config.yaml
head_dim: 64
rope_fraction: 1.0
beta2: 0.98
max_grad_norm: 1.0
decay_shape: "linear"
final_lr_fraction: 0.0
batch_tokens: [32768, 65536, 98304]
Each number is 128 + 24 x the weight over its row's rms, rounded and kept within 0 to 255. Layers, rows and columns count from 0. The size above them is the row's rms in percent of the matrix's.

# layer 4 MLP gate, 512x384, rms 0.102, rows 389-392, columns 0-127
size [102 105  99  99]
[[131 145 146 122 136 112 170 175 132 112  68 147 121 198 115 178 123  92 147 110 100 137 159 109 131  92 127 134 104 153 140 122 105 134 152 146  80 152 141 102 118 130 155 126 159 134 148 148 114 147 155 116 144 163 105 121 130 122 181 132 126 127 154 176 114 139 138 122 118 119 139 117  65 111 141 109 135  93 108 111 105 138 149  85  94  91 114 119 111 117 101 123 104 139 107 117 139 136 122 136 126 107  94 100 128 171 128 120 153 140 157 136 123  70 139 156  93 144 129 103 149 165 124 151 128 102 115 126]
 [ 93 122 108 115  84 146 103 118 120 103  62 117 122  95 133 155 146 133  99 108 125 177 170  89 124 137 126 134 114  90 157 119  92 140 142 137 130 158 140 119 127 116 127 105 120 104 139 116 108 107 138 169 139 113  75 123 136 114 120 155 152 115 172 124 104 120 106  89 109  66 103 112 134 135 129 118  97 132 102 159  66 121 131 114 128 111 159 107  94 163 141 137 105 130 139 162 144 117 140 137 118 152 163 121 114 102 136 163 145 142 155 178  71 134 131 149 131 154 143 141 125 148 131 113 136 111 130 127]
 [118 169 144 111 132 126 148 131 113 122 124 157 118 112 126 139 128 166 121 136 114  99 114 112  72 158 162 150 145 114 146 115 101 130 154 113 152 102 111 109 130 150 102 108 128 136 117 139 124 115 106 109 182 124 136 128 136 169 112 164 131 161 101 123  94 100 183 140 153 133 118 144 155 153 112 127  77 135 140  52 160 134 116 143 178 170  92 147 159 136 128 161 119  95 155  95 155  63 104  93 129 120 162 132 124 113 162 103 162 112 129 165  95  96 139 107 128 151 134 125 165 154 132 116 109 152 107 155]
 [131 117 124 117 152 143 116  69 115 126 127 137 138  88 176 123 174 153 136 141 152 143 131 117 115 150 146 132 153 109 143 134  31 132 145 140 148 133  95 143  97 174 163  89 103  99 144 162 129 101 105 102 137 141 138 118 139 158 137 152  93 142 134 147 138 146 167 146 179 127  80 141 137 113 129 117 162 126 151 128 110 104 175 136 162 116 114 132 137 140 107 120 141 128 145 105 126 122 113 127 113 142 120 100  99 135 117 108 108  86 108 133 140 145  93 143  93 108 152 185 119 136 111 172 152 159 108  78]]
# layer 4 MLP up, 512x384, rms 0.103, rows 389-392, columns 0-127
size [118 106  98  93]
[[125 117 150 109 127 119 154  85 143 131 148 134 121 121 126 145 139 164 149 108 133 137 110 161 144 115  93 106 158 139  95 115 112 124 132 149  96 117 136 154 146  99  86 106  71  95 162 135 133 145 108 142 129 126  96  97  72 137 113  76 122 106 141 112 123 133 139 133 130 163 124 136 133 128 131 141 156 182 123 135 146 121 148  93 131 100 126 144 130 165 161 144 104 132 179 121 127 103 170 113  50 147 124  83 122 128 148 119 118 156 142 102 125 148 170 129 137 153 158 129  88 104 151 109 144 142 167 133]
 [135 149 137 112 130 115  90 137 126 100  76 112 135 122 130 120 125 136 111 131 106 151 127 129 122 103 160 174 100 132 139 132 125 180 136 135 155 121 104 129 102 134 118 173  89  66 134 172 125 147 137 104 124 145 154 114 134 108  91 128 126 201 151  96 130  99 132 126  93 112 107 156 158 137 182 116 130 146 107  66 141 134  96 104 147 151  73  93 134 152  97 156 150 142 105 114 102 141 157 150 126 131 112 108 106 144 131 132 124 140 143 150  98 107 125 126 127 166  85 135 157  82  86 100 176 110 141 147]
 [148 160 121  92  97 129 140 137 144 119 151 139 113 116 107 181 145 165 183 101 110 141  93 116  98 122 163 102 102 112 171 132  88  98 106 109 161 100 126  99 141 162  83 126 135 170  86 131 120 144 108 132 141 132 107 141 142 188 161 160 130 135 110 152 124 100 145 111 164  83 138 135 117 135 130 131 132 136 153  81 155 145 128 104 167 129 123 132 137 151  84 125  75  96 152 107  94  92  95 134 128  80 165 112 144  91 140 109 132 126 164  84 125 106 149 143 121 135 130 104 106 152  88 139  80 115 140 155]
 [103 128 106 116 129 167 137 105 179 106  91  82 161 150 110 155 102  85 144 100  80  99 107 124 111  99 131 138  77 130 140 143 137 111  86 120 124 124 159 136 139 132 121 164 105 102 155  16 117 151 122 136 121 172 150 110 114 137 162 106 126 131 129 107 125 125 128 115  87 112 156 108  80 106 149 112 125 122  94 141 136 137  91  86 145 116 141 125 147 111 140  91 140 150 132 135 123 172 106 127 131 127 133  97 109 138 125  98 148 141 145  97 113 159 151  94  93 164 122 118 176 171 108 106  85 142 121 138]]
# layer 4 MLP down (transposed), 512x384, rms 0.0803, rows 389-391, columns 0-127
size [116 101 102]
[[131 170 115 145 137 148 147 126 152 105 151 124 170 149 107 163 152 142 116  96 163 128 109 152 115 125 123 129 161 144 124  80 123  98 162 159 116  86 144 149 114  75 118 101 105 113 162 136 150 163 102 136  84 173  97 108  42 143 166 108 136  79  91 150  86 120 109 132 129 176 137 157 129 133 115 170 161 152 128 159 163 132 114 145 122 124 135 139 107 137 133 142 123 145 139 122 182 119 144 149  98 134 124 125 142 150 114 137 135 135 135 111 113 104 133 139 107 153 194 120 104 126 159 135 146 100 146 150]
 [144 164 110 108 174 131 128 127 132 149 110 112 131 110 149  87 130 151  90 110 135 150 153 108 170 147 122 155 102 133 130  98  93 155 129 172 119 118 123  87  67  91 114 139 100  78 127 173 105 119 159  88 145 110 113 112 131  96 103 104 116 150 154 124  96  88 135 155 116 124 125 153 153 135 170 119 119 103  96  91 126 126 120 129 146 153  89  92 110 130  96 134 167 147 124 119 125 152 131 125 158 166 128 131 135 142 141 180 141 123 182 117 148 125 146 155 160  97  94 117 119 105 118  57 186 126 154 155]
 [106 160 145 135 138 112 146 149 110 146 138 152  88 122 147 128 126 163 132 163 124 118 102 101 121 149 169 146 122 135 130 126  97 142 118 125 133 128 104 116 160 135  75 113 144 141 107 126 107 133 108 134 193 110 139 130 163 147 111 156 105 167  85  95  92  98 143 143 147 159 135 184 164 160 107 132 107 121 109  52 184 160 131 128 162 167  87 128 113 163 117 146 127 107 165  98 161  95 110 121 135 110 159 148 150 112 177 117 161 100 118 128 116 112 152 121 102 134 113  97 151 137 131 113  80 149 118 197]]